Weights of a small transformer language model: 4 heads of 128, 68.6M parameters.
Each number is 128 + 32 x the weight over its row's rms, rounded and kept within 0 to 255. Layers, rows and columns count from 0. Numbers have three digits each. The size before them is the row's rms in percent of the matrix's.

# layer 8 attention output (transposed), 512x512, rms 0.0264, rows 183-193, columns 128-255
093:177161122124125096122081092094117128128159135126092125182140091145120128093169085107126131127124119103094169176062035161158127197148196116119103084135149166122038191162100113155132127155130103083089089176079128135062143113079123141086074127124163090104149145094090143131143142119161103124203143121155082140098146112132091117137117127112116146198099159167153133060139152129135154122135
097:154176107147108139131196175105086148121098132093057139136145131089149146163143131082114060146131090114132115118141106136157187200132174099146114114105048067071143094080125092164169128136133169156119130114159085138152080125149066087164141124165069128138145145179166138174146126147169103166113111240144137087155125188134090149124106145112116130186176118149183125089178121144155104108164
090:148151166096113124149077088120152118132133112117131150073120109133130185130154153080152185186063124153089147189113126097157115111113125098134174080145146159097065120179071169109067135115135120113091139139137121082094173149094157158171150114065135098085163155047119133155123082127125124150093148105084159131127146108047120056116117073123156130165080165120204138154122110119068141186063
093:113100150114130116112148103136109158113092089160135127112186086153090159168078138115098113044096191102119166100083098128165099063112150178151129132076130102170174144099167094129114162132155104130158141206157113160172123121117088163128166142211139124178138109150119141097124115095101186148145111137102092109152117165173139144126152106124071120134045130132153036103104156161188159080138
098:130194103103103149153156116067146102163130137132135144179111188000151110128167075139123098156101097145132192158121077135159114160108179041118133136131155099141094105163120113188105099132135103148085094154119131061085142065084123118124118133113093123120095114133111059104153090101130114075118173115051224109154099158176144077146158158155167076087127117165154183078167162103153117171153
095:095146120133172084160116113111149095087134153154185132141121110118102079103184074162136119095068105179067170146132156152170108122094165119100091157116104145155085137138118144122070091129115120087216132110104074111089147128128189120137110151097066097133133111143083204107125184117120140179141147119108165128133133184130124097088169180079082144149122124131132138147100129142121096128127
101:170121149182148130094101086070157136078165158085140170149164098125193182166075138183109117150129164111134107188132174164131113111093132103136146112130101116081143103138081128177141100155108065126179095158141130168170189127121122143082144111054170153153067125189113091191130155114148161114136117159109143157145178119050202172108115103196116127071216160096218126158135115135084125182100
102:132174083173168156078117138120200124099178135157118146136103190148111118129083075129119098161174138137112097138078107099157137174176121123081091087059144133069119154178180162166094138103061140083129143175133116145095183135103130086135124117111160075172078099181125167107143107181139123098168142112087092159196100161168183139187118109141092115143113137133101209143141106126152108125131
092:171177132098130115037142118159157131146078200085154091184141113133102136131125101077082110089135093129124104114102142113153172156160136152144096128117147140091131142192112113161106112152119133122116175075160165161105180122151136119134070127090141147123160133079149164113141102152071170125109074100095172191186124141076159151132126147113116159145169148095120114147103146116061144115154
094:114155086123133098120118165154175103049071172131149105135153172162126124137147050115129132149172130147098147093131127128148150138122088113132150192140098113136110122096117104099177185161149120151104145121140101108148097112169062156127064117080097143131148115075167087132117160150162144093161071142150111139116120189173150104142138102058055157089130135107106129112189154075126119093161
101:043166112171128125170125163157115117137122197101085160177101148128128101127107109124107162140107151057161103059092133099090109116134170164136148134104142153136212117084141085158184085129195099094121137183105124114203139108173143106094046140114180187141156165187110117144065128102082166093115078125143173111150115118139114116164062072077155109112159079119121147146131149103090154055166
# layer 8 attention value, 512x512, rms 0.0347, rows 184-194, columns 128-255
095:094105150067093083137112115143088159177152126128094120101175025144085140174107154114115122069145143165153123106151108181144146154143092147116175116134127133120125158142139196128114141102150108146097144086135121134151128094078095099108102106199130132133158165158114113143169116120196184104208050191127080109155085129172134146097112091150089097106168109171178080181104174114147119157185
090:088192112092149142118146112148110101089152162143122113055145145065214123138142112105065127162092071133156144121097150165094106144103164174091178159114165102158075126155155216156089125117137144156143129214154124081116168193115101091127103152127095083120187159107120177188137059078036155120105130117108070153088124065080092107154086169121143099152040199135179143097122081122093156174083
093:097156117092141090134082098166071147136128069161172093100105090071132178130120178162102177101108216079091107102192128131105173123136084188081131108137112112147114126113110141145172181096175085088165177120151112154154147111127107171123122103152177180136132152126123155087149120151119149141093127164124093146098139161113093128084164145112131108089061153155147107100075141138124132140084
095:111087136079121109104133154130142115144141117093124109147146129115114117126146145074120149136145136196173165093139031194127109097082058132079107098135074093098152108181112094132070151140145138157125112146130113140158153094056152092140075182164120157187111159118067095133079071120089138106146143097092129112082096165123132123179142091119138092097101148109176106118128185088149106175092
096:044103086146129099158158127093130091201168132130142077202059134124074131143166094172103090119155099078081139111151151176126164136115096101100076122118160108121086138130126102176132138154106161086115049118135071126148166091155142098183114157084082119121124089159144145156177113137121177148116069132107138110124075196123082127075113092144126147103093105137168083121136074160102124168137
100:208174138132073134081158103115138133094128129093159140098089157132203112174120114153142155115071072128153143131100134147142070135126106131187168090062086170140148099128091144113125148161107091160147149191107184079141183126086159160130129096168184168181117123134083165143175109116147137176116112156099130120137166131139128152090109163141114136155195135146166123138182140095129094116126
102:182142138151133131110175140181157126082171133129127188092101103138123149144096095144136100097121129089154126122099108146137143104180073123109119107109132189113109154131090175128114192101178131123113127084103095164134123189133140105139108127153109085148106110149186047141156120069147053117183139089122107133145141153125100140162145170140145192160176186160050191178105086110134117107114
095:206145125125121125097148086145095097176123157127154199170152150141129092156126101132104100103122073161103085132081163100126140126150095093204127126173144149111125124134125118152106107134141130128049102126141106146180110131098188134160144083172110110105148142062149107094103104168094090106107182109128174170146204052144164109107130111075102146101150165105095100126120155141111098082146
094:116109109096157067149115183132092120145090128060162111175121171138165084072158090144112133145152178129150143145100182185141163210134140109072116144121108145117101173181097079136116141138105101090095098104134096073178153111127156126089128142122105105113153164109144078084143199116110128083132082136154177173061125121192055145137115149094113151101134146085068135173159203074115108075149
102:067144104161169132175093088134139100152098174096069154155092155146118184153111151107111146119120134120181084109095083119115153086112105077146172108102137230108164131082124110140104077091200114121093204126055134159192135136127149103120093122091168148156097124125131100120094126162106115085096089090143180164180141112107111121129066093123149131099143080053094187111173178077147133129120
097:154140096137164180143134196175145105127128114099153180123112134125127130081156076149156122141115067179195151191113180133110155145137163117134146143092142198127177144083167128131148159170153134151096169077143106114159104179117074137106108118146111080161154078131156119131139134075140105079128131139181138109174128131156120162141144172118050151111147145136100092171184077069120134109184